Weights of a small transformer language model.
Size: 3 heads of 128, MLP 1024 ReGLU, vocabulary 8192.
Architecture: LayerNorm before each block, rotary positions, normalized queries and keys, attention and MLP in parallel.
Training: 903M tokens, 6893 steps.
Each number is 500 + 40 x the weight over its row's rms, rounded and kept within 0 to 999. Layers, rows and columns count from 0. Numbers have three digits each. The size before them is the row's rms in percent of the matrix's.

# layer 3 MLP gate, 1024x384, rms 0.0416, rows 125-161, columns 128-255
093:557461487493549485449547516533517506552450546518458508498434529542520492417430544561500549510476459527498518551518544545435462567493464492510551499508479492550470548520506473511548486517475576478544508530517506556508507487551533493408438528473438505542517530517492544518548485571559519529523542500479499519500449494476498496390522488565442565522488454488378565532486383574509465499502
100:531476495511480528503456486435552494555551569548559409492501459505512488546505488552539461527401612506535466513492568525472555480544470463524453477477483493490504502498504545463536481448572468487504455495569544531425457519479623539497511496527511544512523446574446492490509535477497502508506561541562513535509512505512464485427543508542547532461511577553562544530537509576462465528447
102:514521472472568511583567515520485458494526479503454519468454552546492457459534487485442585399487563552508486490497552506505474494393504502452547462473439454493456501520526538507512524492578526518435519500561558553481473517535524469521467534517449582585551478508512465536534483533459541500508515487511498515481520526523489570542468500495521497518465510446564518511514501440540538550441
090:527543488618509463510512521481427489495496496511480433462477569496539525532537484516528556552512531541584516589482593488550539546518556495507522477478523497533435512516487516444525518513482521530557425494469542494502478516487490558554534479525485498550504527482525476489480501411512536442554548477521494464522550571484451442530526517477499530564466545522544489471484477520611465493541
100:493474552491485472509451538547474549477479514471502454474509462463527579506480489473482498526535507555587502465458490515499531517499485506500549398457513489534458471501495531438576517483548497556519464499518511489470537461554414491492503593513454496440482519478533471432506482519535548512511518446478494462548506419517549496549518557502508511520480462518467438505520512393502528498479
104:458470505471568517458532418547459451490437481474553504450433502492464495458574519508553496429503544459467490523521559563527478488492407560504557543464509487538419495522527512521419520519504545530520447451554499508463449486552555485423551470519504511482476503583532461538519473502551516495539507575513496511524407490549468499429501499514500465510544475548413548535499488493572521452470
106:471570476418548517481523609506405481501549582443531552487441422459492541550438558468554483524529431496481567509464539556486512435563486503484437491470466458512510551544477533474523520532480547529567487553547529570493416493572531474499615546529495514460488480482474533450523547523500516503488563477588438557550420482498484520521499523563486494531505484530512514426444570525500512513501
100:519529523419511527553442467586519437526459546512467535530544544472489481523521507542492509475491503477477488504502522476454518449517457537477491428522543477485479516447546513478466510525501478556468454539539598510510492547578499469500507495496449445538598486517433555446479485473468477565466483505463500530513518514563516493532409511487429500518517468515514523486539570470541440471514
104:492482542483548497561441446474474481484548484478540484474546502446497519575434511538517577429486513617479519521481558495433527541499544436436527505462449470522463511468481566515480512475506519481482487408569491506483471524485501427413448549556482521502538501516549494544491458481486416561530492476465396447545458553478496545516528478499456553517465482407544504442431562461541486449483
093:471460523448444563487487514533481487540509481510540478464460540533496535422587455507502489483445517531512539414557547552472509454418489482518482448466473461468486525545516540534524502498572496535478481453464516480555482490487466627546488563464550487497399519483453519487515451506509522516463553403523476405502532537518504511509443484497505515501450498516500446472504450554481488473512
104:479540534470463457541548536489496489528506522478548474515540475553524532566518565529547435526412473567485562507475517479368574521534516539542499514490493500498517503522580511475521548442453525498531441414576565447523441506496492440489506466583465537470480478466517465464505551440566495516488491520497556524466501476521483525562513491444513532518443521501487533451489493526538489427520
103:547529444502432576500494468509579447471578526471492437451595459502457482450567510535508469488531512485525492478540494507526494439537497490451429494539498557455506504454434534495483543448535518459463464545553549457492475543550445503435540429534559529409548474492547469557440457517460456526560462487505509531503520548483499486507464490487446493482458490455505512580477561517522504455552
097:597513543536486480487499532491450505495498548470489468429510471489509472504428544514529456481472473470504570518497475538485498437442496464473449498464482550508430534441497526494607494514510495481488528489551482525493458480477543524486527444571480407416533488547459451498495501533494504477553526479514492569538513486479491532594472455522569528466451437474568548508531550534571536507484
099:462492553518462494492559491539503470556490551539444509546483486472437553550523435497545488467516507540496487515496537587521474547452486487434383561422466443431553478536474591474569469556575471497491478400462511557451500476470513507502473529512489480480476428458485481550529528511468504503478505575509467440478490526497502469508497615470448518581494479556508555430532474500528437440480
100:505457465431474501531458519502539500517541493516537492511505506453425448629444573537536506493441481533522591557411458525510541545544538485474497520596454558481379450487511543503554577491493506582484570549505521468516504530489505496527495476482459497490452534550514545511529503531527492509516444492487475524526409488527481461514528470547528517534491489515469503519482458437466439470474
097:511538434518498473496508467479521465532522533565430520509465538498462478561512592467507480537484401500464551554509503465503521503534493492511464558470465464564547462514528515549461513408418493510499453420474511428505438615421535579490490485495525527493492477536539473446496472566548511460571489512441493496522457605454467477476598443466541576518490542528430513505498537476603466465487
101:523542469518476524553519445395512504506558522484525531420480527483514473442449463494476483471554543554528503438528535515509470512513523518576490460504470470506485507508501448508497545387534522541504546488511508517526491501481465503436429539529517526481483478551477453499520495468533496544498535465379465463452565428566512413416482471586514544454509515533544484505507451530497502448476
103:525507511526579437532512561515543495477425479468484444448517488525495525463514526488519516525543489456474621523494502495508470521506441507431520521511510572490488531593469539452446584452538464521526511485526522469469477549476524494471498500498504557424433578550508429471524502517456525538524514449442484537496524452524484476558522469591542547558481499430552492471467444517572506423560
099:458481473469458495474414535517485463498496584503437482496574490475541526459444527521498471434516541469496448504543547534481494544504476502530471534506522461539498505524538521556512509521506519497494612494436509538496529442560516503500600534431502519561512600500443448417531518451540532479486529439572552570417506455442499536500507589492495503508448567476531507503439456526481445480485
100:567539517551495465488420574443506505527481543553499525465544507479500490576467615551515553521563504537427499451511464566446504450522481480495458513498484519495503468485511521517480495535531505482491475500518553504447528540480494558455496468463434559447503453520520496368482512502500560441500474485510465478552488574496439566536532478497482494514495405453473558581462520554513457407484
102:420546515524438495508552436486487484489578489511528433517466478431503480480455386555572517416488516466504540545499504531476496477407480558458470491514433449532494472468462477456537527501461575499424416497497440523456462540523479489514452499527439498512479545498459504553435477491476463517491499423485497514528466534528542471538501519549514527558547505451499528509478553463482507530476
101:524491534461507484464537473423451499459505594452505462520488521386523519482506570505470511516489506513517486564482540471454538475439501476486519547558476500542455581453534506528547475576446486540444474518495504503495532493562546489523464441475448404516510455489452492464475496552460471497410552484435469563467494494546417525548559493425486445469510575605487513523443447482589489463487
102:505490580526506501469477501534518477550507435529551526546523480469469484494425527556453533501453482546487509526387438511457552515513457504548498510453515511525542531474460528537538559518500526488488483481447459467512512543533535508488547482514447484505518503501548548523500480461484524504494434538523473525536389486433456507549596462534505500439590551521503547541404496510564458519440
104:525491487523517544483390529490504461514542532558564466482515446523446569534395492537504481505471427564471554506517497503464524539493585521450443508493433551489496456433519541508509509539470530482475503441550540503478480476487523512464596565541514486488480510596540463479490520476512520478504478517488508585485474580485464493502509519510477538455489529574516460457475550446520481442422
096:459527494547578455522506486488449473521455440543461469511460536485482526481485476534453481584486464452502458482510501564508473484511519490477500595583467493592531521549510556514638523544451619542452516431464471477505445502454558475483441519433461487537506538536500511449514449534514477531503498493614493491467572475517533472499548509527572460438477496524461532526426461438530409512408
099:562505532416496431443454518543525451562456489508494476553491535523513510558578485486493502534468558512464491485511516465443521539562516504515520433431479466624527553422519529548557515517577473511407503436512551478502501466469513501515522540518495579470526543510475477488509528565452393504503488401492497523450507502550515455467489501433540504465447500440474469425473508505522447560541
107:472456462520474468494547553482514434496447519570476546497518522536500564428527481527611455477491487417497497417546528474499537516454461585486459467481477513482545517564588523484535470437578525476533497398389516458467498509502499530401423502483522507464513511470460517472563549535477445452517546519531486436472555553527477452479553529531481436441554518496519533576439485466520501473466
098:472459477475506526486532528472508479588467522495493526519535402479540513518545536551538412474490544485497490539512497503542510463470468552483524498507491503526535450505487498479563488429531519492480548481496534442462548474611519444510566552506481505448512484525452504509523359486458513495531577518559491479485482482473519523436540455452552571514545490485515550409480532476483499485494
094:471507413493481477527454454482517472543493495428492518513558471428517482608478472481474508477443560495500568467529558504523508465446439599462510520495451454510560434506523502478522558445465493552463534485483566580496414521505574528552519504505484499496526573437543440508556505455472490494522471501473527489532553502496530492487529471550541518495519580549508411479585418522596486529456
100:473426538522448530509529520541508485549444514537617500515538422436563509495446472509451506514462526470505532542503577582535575481485473594524483458525468519520500478446563541538513459524500582516405581520519528525460488408538570536553452493498419475506486578563489525478540423505470457500462518524515419468493530485500556505511485428440487518462468534553526486556505486483522516465476
098:579473540458536575564488466502433508509539501463579490539560477518503524502535558536580483371538484488416512515481517445503491473476488529414492472504485438421483485530521471499477464485542506513423513475482560493520462537490475505484493499478553435506449498515464440534519524495557502495539539480490465451541489499518521534505530529552459521540521488406494497600464460442531518527471
104:505515505548452480456493489455479433483479511524460501462535473417449550542532459531495509526498512430536504495548511496516560444504450520536531512591500487445472513552541542533509527402543482542569441458515501457496480458522546494554522482545540487517466490551448478462477480485510515580558622497528482495449500480541492544478585481474508557497520604543473460476482508529492511517531
097:483496500505515465470539528493510499501546600512493535502453499539454529515537533473506492510485521462561474565545537488512445496441466500518478466473494484528509433481510469569551497476501520500473505542466520551478508548477524442513573446468535479545410512490461491466496496565481505542524504489508523443526450532450502462484470584447491483478530460496455530600528469488561547493484
099:463538498490536558488444439495457483479546495499480445494480461449470490494518511517462450545525507500536534406467518612495508516488509480429451489501483462623541456542525556505479504430508588496532507505454465529495506538534451557489515569512473471495497463506542527490537500511499502503525505442461518530495432535508476451506499432523526560489551494516445558518457499481509488448505
077:480525534435515526460443516508578534561469494495495576461544543488528443462506421538479480498520528471510486484512493541573489479509471490570510514608515484464506453395432463426450454550546470398513500497532509525528501467481514460501480471489477461483486457518511566485492525495546478482505471520491466484559472423529491507496536504477481484436510481518452465568497558494486517650584
098:457520531513517489540528473506453475423476476449501479507512543535471527526483529471455519495570557454474488497476498426449521544488491541430488552492454410503493560482440493490495496401501485548418542549471492523440481558482526534551542514479543470491487500547474543512562459529530464575527479446511523569444554500496456447468455570532449461471511499439494556569565511529456415509472
110:477465469465553477493503514475550448544432490513413503541473388485551495440528532482504477437470517561525448567515464523502478508412511520546581526562443493512507509513543549491501520490543551525518554408511471527424427511529486471477529484511443536520602413540442559503598486533544531490491563567502526510515560524481534411588555515452505497501435473474519576480529492436497544490413
# layer 3 MLP up, 1024x384, rms 0.0414, rows 125-160, columns 128-255
089:525577494575484491451506543530589545575489471429510529483534453467400515437500471566556544534506429517501440523523533554508541567490480466469462497500513451452448462481498541479475438500489442480577460456544475500505494483494508504532525474485467540506498518526546505468471581507446511487516476457503408468494440424517487474486492503510509431478522497514534536404497427429549514526517
096:475490526490520529477454569520486510509530481582535477544490532423503452466489491537445505396527563535439481565468535492458468534497454515462469538507489430482426519519525546474534566552524456477472510540454503488443435512416515531496490476532566481558531572508504526464550514531494499484466521524457525493552614541526582440423447532534460531519527558536547514500532451493496459509529
105:498435540443468536483483523481513468439466492501572520503536463483471464485456515487464463507516464433498445463520429482464519501554474526499501551432564548476510467401464532467542484493551471471518537506472487519463497458535477496504572537457560497490497478518475487470552543555517421555419524534585476500539561566496461453442539534459479477532527504473511462447549609507432451539513
086:544480543469489556492556484505451493567538496519416476508468470565435497447525483460521538439471510464460550533559477467504487551439494492463535466486521555454483466452464511510388517563591494463463468469485555501496477489459422543539422521496502456508439486497426546527489464499527473465551519434534413494472517431512489455514481453485484550570511481480477509510482493410495495533581
097:466513496552458533499510512477441496482519504521548564450516508470492491570474512517498518481558516428507417448486560494476577481400501494455540546490494448542493566478494475548498518455513547523567502499534480437506545555505507533526471498481639483507573525536508496518474448482568468471443518513601550497580521482534546446479486553489574520442509481484504441536587440523506532480465
104:448578487443593508514535437470530533520522459605478439434502501493575576539541521531419540445513543514443496474475479464525495510453464478506468509515500498530518575506489510499496521485566547446411508470490555489496550472456490554534508533443417582525484443473515438539546552487537477446501515534498527549546534460445516598536491560519538435461478476459510501532600514466612494582462
111:562484525578581437488386544571486499488484527498464471482585541455535493498466506486536462545472553467462457521529458481523479617528521474461528485589509530516601429457480560545458439557529498505491593541494464475457518540475543426480484480496515505539561512545560411511510509466466525520478489481504432595465559524488536470564481409477551463441516425452464492536521453515565469510553
095:462517529485468533487515466535521520459487436627513527477494477497462497457517406483464475519525501540397437485531488490494504542432482474524424474452508492420498565513540514483439512530568518518465443453446449511492474480482439432561495493531568445523516489462501467504539471473508533475490494500455455460539527515469502476511508497568422509551577427495496456457511448469494493466459
102:526578439539560487515464536531493526542450528474426479485494563526484526509509556435513538540496555470428523488549533529544455470576452509474507459543529479495550478531471444535409444474471519484442540537537554503480457487495468572455483524529554446441519533500433548529465535484463480496525511530463450530536548545453528502489470440513474444513492508526580503488555502473538500543547
091:527509453489464507569581478491536526500490501466529535556558503524505470512504511451477514416534531517593474520519431532555494554563509541456496414567526522511417489413434428506467460463530489538472435537515458494452488464526547490481527394527428526524538571533460519519430483459534543566507557526437511474570575464468529474503469517489504586529497470484493549574452530546447532558527
102:417465516484490472469502451561619528453471498530478540446474555407492468458447436503580477565483546438455551484462504454534502492527436476546449479529484529508465521513524461551506531515475524505603501475449531451540494513481522465462520421500498576509423567495497521404504579506521532533436456477569396521511516528491501523558485481542504435449528491557504502491470465461527463427473
098:426478549451554404553496457508451518491480506519442562522458476464506539515442506457466567587487501498470564513416429466510506526533559544501534550457483600520476496539512551515497594472508513520457425478521536464546450454549521553493427470500428514576513521470496442519471570518546463556461456540500523519511535466545407471494547555558474478555477498561469524503495515553435498519495
093:516524485502480537555551436506440492522453521510543523497532421495542465483515422442471526435499553505520428512472498454474482428514444522434602481522483543463535548443527524502554526538531443477415477497550527451480511557558499497505567466565583503492523495553504570552596435520467477505535441495505476544494519553477536473494486540487402523528544509503530535559535494506494509509419
109:401502430537496510490528534457552494483451457437509489476443504475475543481514440516500474525464515461513503540484529463490491464511468541556521531455485478470447470494494481575517536516481471515458525493446462469486499456492525459597470458461518457533494474458510546504516528479489522522520528503504431507497516478494461458497481549576501491497501522492475474479528429526469510563551
097:543459618462489530503486516561471479540595430551501496490502488495453553521495539424557471497511533473478509431456525440497513490537524532529503603542508499507504416458526516530512519546488505543506542506520492429532503561498439463492592524492542471493571501488500489529522496533587464438442493557512560508509514526480502438388547499508574471563465497491484483502515470569461495497477
092:585544508568498434452488566492447521497515481519532511400552490477457499509532518467481443483460526450457429507470456425537524547434484498421455547506508450533504533427498500481521557547475549479490478432550447465474531565520466491470521517542495453470621475481535439501469532524440453391490542496480566552476486542479514524463520502489594514488440528497518558496566561528467539494518
102:476536595515534470465536472481522487440446520524483521499440527499543528489555407512551570501509460574509550536569497500469509485458465570492512464467469461503494454527516484497491561476478476506544523491512425520473478488514466467528534484572453460507532498463491412487502523497528455519454517519482520563528540439580496544520486478533503495402575484554531500442453501576558502429540
095:541506473480537523541486504475510484523472519403476530513530461500501474513455541535504542529449425531461524483533531557508469448471567510548514483480507545416545504525518469561473569512499524431510486506509489497487515521546493447492476514548492463454523449459576466518469491484488508487577407491452566473525498512486473539539527486534439510418524550575549525489544548519537483470459
097:497525497472521607390472482466575568498464563522494553491483462495457493522547491494432568568465491498467493465545497507432511515523478439477484474566519515541460457496543487557508510515494570519520449518494530411514513534415486608480457367531436485509460461527518495492552433539489545531530489538486469492506540481476475486519493525502509505415448424571473548508427485428546519550498
098:516469551451565480462568466494551480426538430519532454504562394489576507514478488522508411495547446488430529532475525456491479480464506485546525545529501472541545480462551523449433539443523530530487471472544481488476465484516437517529493542560454531474536507485517510541509457527517439503472441427531497490505471366584516502529493479491547480542500585484427471474477512530524509531553
102:489577500485582558498511515489477489544466517410517524509477596504574462463466516547529505469440502532436472526394480505451475428467494561489442554461439500562499556491505481535555516472443480475444505528505500421521503538461521525455503545473454470502418514444478498562492445523533517500438547470468485448523505477490551443433545457551560556536578498504510514490510442448539565556469
102:501536488519444481476486488481450528498411470433499513513479495422428436504455479508551487525529513489425470501536491495442566486434518442455456429467492490437546466437478574458444509450451527566511478502496518500465511521509559528533489429565535474455540428508491452465536515519503450402479505441565520500548476527453488524476445509422527475558511462506498467520502513574495507489466
100:373439459532500456492561507534483528474495499527501511515536501517461514537473507510434505408448511488538545572545544533553493578492483568527514505471487511447480547474476547498595453556517458524556540468443563525508492520480522510484490631545500520442524500513467492511544502437464505495539496398488493544451460501447524538550508577550444452496437438384482527502517426495544491494553
109:533457457501494437426524455468517494425410511555499493457516488515410482545520479574540456518536501487500470537473474473488438475459528540466435434509500479489559561505492535474511573511498432510525528487461477544512458498436452552528508522516539577521499478383411462548520551531507447502528521514494382543469549490569511534526490471465524513490597487501522485488527541509462525556404
096:514467475519513498531545489491540451505530468538468493459458487512534548526455546489542442535493409465487527511564474504563449532509524494513493580548508506506526510538519478517553457480464514485545502466468532555524453429479570464561514512498526449511477551493506416487445584562569574546534473538467534544552517486517479581438511434437565497488529521515532488484516558510500449502485
100:455514459491458539504469481522539442475543484500463505496520471541453485508508550490559501501589472405520471466485487485532493387463554495530522517511490525414470447530553529511480479509503489529460464518480447579472504532507463465477494493502373415466497465476487536511441493474530563504514461512523552525570552499457454594537516521467419441561462469525514491521541499498506508447435
116:504549471522524470517545513477431522473551456512557462476517504513423426503431543486510520530459480477443513462496474524555481540507452504461511433490489540517444475551517491507536491537498507455521561500579478565496523477502470466538453502526456459434481500592494522483518527583500530490537531514463509559461489558559524406566502489509534530457496544501448515532486539473492476568389
094:541531525475494475488559573483497555493413568501493481523494481575545469498499548509482509471524483530518576574521504539596556507544514531453492505536521579531473450512540461474543442444470468456509542456562509511492522521477463487557512543497385504557450491534533457452502506443529590522543460560429464509572432563533432493484473606452503488466520485501529533499495493478461511515443
095:532463597424533477447513544568477514522441452500543583439467515517515472450498510499475507556550453501497476496462461529500531490576529453542465425516533491506443481460453508538518557476503542541467499487525445394474519528498474481503484547488494479514486460502395569423503491489544517525506469449404455538452445477476472499483572479495462508536498494470562534509457445505473523493494
097:428431439492482452502472545483498520521572507474490381537518487527519517602528530431535468458461431524580542456554511458557516546519451526436529520464478423492569571438511560462518488565496554473491458497505487544472488578532506551517478510523504518469460475533494588519542503433528517531544454500464459510496470579409471431526528549501517473548591500515492490522498526453466431468491
096:442502504535507446470551535426437525509554463438446458525540525458487493562448485552527445440500473542485439479549536426472573502536508550503491593433482547494537547462498471481497416483545429445460540559491556462482547497495502580527471527550549431420542484537448493516480466559489560460457481469525556576518560508483505475536468365450589495501511475543524514468487493550486448605487
105:549502549529526505475488568463532483497492470583500550438507494538595547458569544467474551527495610479473521540511474472538468589473497457497474510516481495531471515477441474527516536513490484529602516472560499416475497449481514514557532482498568528483449494494562415507519561484532555511508571497493551468566465462458519502498477541574560559471516409439502490479478495509501525490510
095:502502454502474514579449515462508461459477558489510440485499489491460487636382518473549505486493425501539532453566463551499514453525548477546457517478503512529517533534513473486524501506480517448537509519474431516516486493460483506463440524545502578480465513499502413539553549603520434467501467461536519475538484621482517546448564516501503492437554479503463513498497475541443542479460
099:530519471559612576424471481450434485574489525473468507508507588569518486409490590545540560476480466400503546497492542491465494509553493447432453439537496509541456527493444533476467548560468525479500482481574539533517531485565489515482507489521536527554459465464526519501484529513514477432496499489514514440458504463577528537524522515427537453528490441451491458491498522515540462394570
076:496458463491476594513462535517524432515500524495571554448509397505513467499511434527455418529491474490520455507503530496506521490444473508514475563486452499530505440424519529491522470512548474502486497525495505472450494519476511491413529431433471550434460553554521540487511460467562474460567523437500535543550510550523460451466510524449497550478582464519452491574537494519420479480446
098:540547549578507472424476512511495562545485433541492499490534570479450449469495574497506558474434521463498473519483473514513494515494410387554536484458504497476510485507494544516553503510534457501497542431490482522495471492509456503483431527567515462553538445454530562469494560479524601464508466507515469522481503486429601558492487465447571579504419520579511513444519457541514476465541
# layer 3 MLP down (transposed), 1024x384, rms 0.0392, rows 125-160, columns 128-255
091:556430518485546507520466500493409498464440434504501524446539462549537507472553526515452534457572549536546541485528448487463465478480510515546475511504519492525495494412484491517458519496481501492446585528557506525554514484511434494529457477505443509456552550478499550509537478493513510513466464438582507511487530445508486579482461563546444530510573587490480506503517489482472521479505
099:494524527458547514496532541549532491473501539486469480500514499508512489541480529524440551482455520461522551459498521501500508466577506553487521515489483488504532452473521469532521465447432533429476469479530453525530601443550445466541468494489510555460509421485541503473440460533494532574477464488534488550518428509567406497599529468473560440442500514565426499487449549494520542480468
101:496509545510535450516541449545498520505445418553508527479456449505497561488536515550524556465542539495431500510456544426508450519449490487475540540435488512538452521480526455580463473463560502493538403444454575493447402535490531469516424430497456546516456513448445530531479523512526538488542496492409517527532480485427549455573480502548560524495455440544409482553523468471511510497498
090:483543491589508483539503524583524507464506499479593520518521511438563542537451546426490442500529420453510595424509484401491504555488402523467493534572506498410499480515495516459526511504453481534509426505513463514506513501561453417547523518495427512490599521529522514544540478467480457464469504514490541587460520431480471506445456412478534442509484553578483513510566508515525445476580
099:491511488450531576521500527536515476515480472524454518531460488448493471519525525487443538510481491535518540515440474510484528491547506490524462603474488526535508496478465500481500514528543457472483461519580458539607557470516488542475440427511501495436503414465335497465544500518506483535542485415483482516508488425493471578494538477468535423482498495515488522490550482487523472455512
106:606558480538481475558526518527494530526455442466476469534525501507475421548512489545483500495467472506436511500537498444411499491551491526508493529493534492510476582577534445456535450468457530564502495515503496440521498598528459483563512534442473493432378470493525543532439529484445480486473567521449523553454572447519445515500496492473482504494512490492504553438498512459518557504491
108:470417553464507435478501553526503481528492532588449528542494557439488488515525473529590538502497472513537501464537500539444453476488536523454567483444489510458493482428559498583587563508460536467447476496461511552480541556512474486455492467529448432523435490597440479473476455529462466486555442489501487511524545521501406510503512500460526494534484488514480483550462478458529526450520
102:459513447494557557469449465526488580501465454490511511542501538508577490480457520520519511430506444519488553507509547481466531494428480517561485495474514530486470486438497509550499460474514496485529549525467579566494564461568494569459527512507488568471509594474473469575533484478455491513522471563517528510550493495451492506498443555486493434454501568403500459506470538436469486513519
105:474486514518522481494519427522543490511535555516458472477453433420498508518502393449583513498544497526474481512465510501472499523512519509444482429482522524485491414533526471489559493542464517551474454544463501550452515547496508425439540559516435606553479437432483490500491481518537483506485547445475457458540533507516569606513547442473502539460538486437546606510531549484529537483563
090:544405469456547488504564453509489503549508511511489539482503453504527524508537503490523530498486515557507553470522525472476468505560494532445550516502483465501470451529538466448471519539428499450506467518517436514540449531516540515422501434494480479479409489463510599537539556447554432478459525495525520519491384526508493535504516448447505424540504584487456473521468449426513463458405
106:518511527565523493457472580498504513521415459509512471545471543497489463568506474458500494500474499560478448476487485491447494523504548461477565523548515433521487499523426514424517437477504541562500538509586500467534470605510497505494609480502488461499556431480489419497425478522499514544533442495553540469498484527508582477507466473388541518482469502448500531429530503529558471467464
098:440498441509512431475415463421455530570422459541369550553478524481484518540430543480536461443492568496488516553518495503456544501525527478566508558496447519470533464523491521468576550468515507475544442522584504552467515487494540492534523472440496469565461561425456549548486491517543454524473481473570495486510474551526508464483515474493523521430485540459482479440492498526499549496447
094:478493536513490495496512503502562460551531491474495487504468496608527476518479520474443536521538449510464478467492522467565461481474601475556472492621509438540571507515411487478416502501471573534433472505459441474420457556500501444463488498522501528503521512471472466462564515526495506482515521507489483451560419521474552542498467527512490518455484456606463512384522477535527563467506
106:545517567422520451517496517524500501544592539471544522420551443531409434549528541480510536465499505538498464477458505483504552487438554533431523445516526443513454543453517432501519477459532465526547457557499503534548497485587476501463474449545428529451462447462523424531458552517534561482575538485404489521556514539529524518468562537478491507507481523438484451529552498437463412516496
101:550479451567482523517465485498467458542482500534464530463555542553518545448543439438488463493493518523481522526437520520459537576500489556574496551514473480439494511457533475558459405562526486556455543522497468579493473429547504559473441493446538558503502525456563428508481495514583433499496511487494516438484503514449549426511525509516505424516509521477526483501455527449536565484518
098:514454521472422468480483464560515500456512491438490533474495518456520485562510519487433510519463455543548536513484480526476582544446526471479564534437489531491533523479555521478517541527585461458501492507412468484544526445576482458586447509529482533491481525498476556522455530470483578502548477490517546470518452447513483517513517512542488444497467452510512483482467487495428480483520
103:464578515536509495556519509529551517469491486494478492517557462451544532481511512424452544508522496496459524509395513561546493588507441536502493489445525473433507477540505530495496472541453524528420481534516451562482532532477479486501498465525520515522524483526515490499440485501463481525509514492533463583508546434564526528468471443558451478526520515429493521479497525547485539452522
106:543513427509501540545506523509460504429461485501489579511532447499560503490489530480502462507509528540539458438485550535529499520524401462505470522453396510449529440523486515594426523523542515435439518458510562583496462498509568535505416481471503520583451566487490506566524476504490486570502489514483516507561429489528479520464455540513530476532498491462481500544528437514399531526449
099:539515467473485513574526517516450451482422455441474495502517494488519487449493524524493506505489411497471475517513547447501465562511549550515552501451570434488533518540466558471563452546490454450562513512471505484550478489603481419479513494454596453417560509507482524501488548476454516520553514513448513561426529496413589420541544492503469492601513523540484459429531514500522531558453
098:492529474539458530489503572533457436489508528499456553501500528479508515443497494549452545498502590524457507546455509531561538518498470452467506549514386496515603521528534523503502534474462487462491525446469513479493483517471591443547486514468545466548540517524482502454428510475451533533455503484493543488490491530387459478510505506507485441522569444551522561508522536500528472562439
106:449477466480450500524486555513575493442453532439438499499456563488476477564496503506514532436496508479494584523494537469565500468550541556502471531463550505488491452508547556528468449530548507476453497456478451541509535390456520465443570498505495564515546562488516467496457551571467486486494504509554515453454552433469444489503514464495519533572475518536472560440442581517444476449586
103:516494495504547482487508415418563499552518529529493517479456540534571444556592511482464554498420483507475521495550553521471470561524501506447465579506520539520472480535555462473512511468551514581600450530496429531501495409442465525482514551491506619521501555540442493514487471502518499493421533483456474507455577509487543477526568484510535507502490513542434493538471455473479562446428
102:528435576479519526554542526529512496527415444596546507526503437539439473487438491481479540486505481500530529471512480493540528543440534508453506527570543458496494522512530554470485466510473560505453470493463588524532512501511403561495420580544528490532455475535542485505468511507482532535503479487455485554530467530448509509552505523501577529528496493482557496567517479463453443517508
108:463485570472571442526546472502464499445516501505500450525495518498487472479522416509483532525489517425446493489447464449580465488435440508533524451549518445485440506498534513511500434483522493494503525444518534516518446570457437496510539490534525535443488481498522461601474478539537451538566582472455509564513540486476493491527489532487510533547578465534575515468533542469526532522477
096:468506521512476470487437465404533498584531569425498492509497522519507483420483467511452504493495502509544514472533536519420502548516526450426580523503520520508424496479474550540465516587504491534585476530592491487439506492482512500474470424507538490503508515543577567512553534532516400521504477514475435430473518561549527484535520446514501516536423554561545511527495549514489505516517
098:561562497514517460511536408527538502517533507542560430403525493443547497463457475490554498494525549461542449547515571480583535513494431519444453547624504463481470463514549452517518484430497551560571454504442462519487554495474521427469497491514527498498534534551495510493438497450513485447468519489505482493464471416576547454475521495529504552469486433510546466458493479471569541477509
114:432451469561536519440533546502539429509562524494513468537494574550441468534459473567471498492529541532522551443548499522532477482526535479548492548481478512437521554468519506472540494501473438530489533565538514524552472515491516487496488547469565480513497496569526508533474524488475470505411539501533504529473450474419482447488503540549527469561469491523502478399536568562524525534537
096:480511506525451498488512445572470462487525474447512522509528489503488489536488480461561495499481482476567471487531488473453466539524547533518482479449552532514511549453475541520564480483558487535497494536550489498501456494550453478469466527491549550450479520437542477542534468465527472505547476488472486499513516455529445541497541465468463514457517494483461474549535526540526542533480
095:507482504547522487518596506490529491495546525525516436470498409449510525528516445538515524489499489585452516507456521491513453440530483467409461434496535455510457605549504522540507481482501527473473423634502565513441444541466455495525518503479450465504494575569496532501538421538440501522530493456443450485453511521512513408432528416463598463510488512536517478514466478463559482429480
102:481520541547504462556480540515516566435481542517505495499472512486450415508481490525549512544493482533548488465489467493478456465476501504495422504489552519461481549511440479437439488477458465502533478452430593542482517519539442516528475597535445522498512521514557469486546479461465575522498528463516523547589517532510491491531499439451453464454498494533523542521514461518584498541504
099:463471375476489523521598466503498526524516521497500482452463509403556469472511491521494516518535509483517455539516540530448528528568387512477482476492616464524506518553518520530436541605478480508568442506434498430493504543442539429475484576501468528501508471456525449542527416449598571486497535551454481484523579518493433528506505520466515504508530466558457471540488552455578502502483
106:487567513482538483537497462578517507418497452451496494477513503501505489510439496480451497494520507503502571537467536551527482407496528473491519422539503399445499448509527530480511539533508498510422433454434476461530575535511532509464481490485478464515525501519446487524490449542580443474459574549487475509431508446464506543608538456496403489578558505439520467500426489499462511517505
098:458494515492573428470431532527564518530503485542517502551474561546497512412533536482565547548483577575479547470529491513565523492464517491432533465437488488477495485503496543532560523412423471496515475514512470458448467511487505465495552504528538465461569471514435518484499512486507523443511474455488425464605529535484486423481533553510470494527427573514510494550506434471478516450528
098:512536449546513504520540502573473491499496508487542512540554477500487488498563564490529486528551502489462515451540462433503524562475472487495513463466548524427500492519498474443527498487488498626423498504452442435445460496475468485530585495508528444535577575507539507457519522492475430491454526539513400584464489515489535464435482462512577539482491533553408513503482549546517504511525
070:510502495518515434478522517466528543467582476478454478544501567524526517493507481446499565497483518523468556486491492477504501464523538518469533511508618452488488563485512461565502503524479462490508465461519524475497533448481409480540479513544566478543548456401536456445454531531479547544469550556409484513472492488569478570501485516509503420442455471449515610408459475479542517518449
098:530494447487515491577558508561480511519568510606486468539509416514495461547539443523575488489479481450546449531507577503484490622483465460485450562522498529432510548505527515515490511446436436438541480509486487470519448543463523471561498459515514494475474469458473488471494500561468501519450554550443510512501485451518440521478480542597512521491543466566536505522486475514533468559502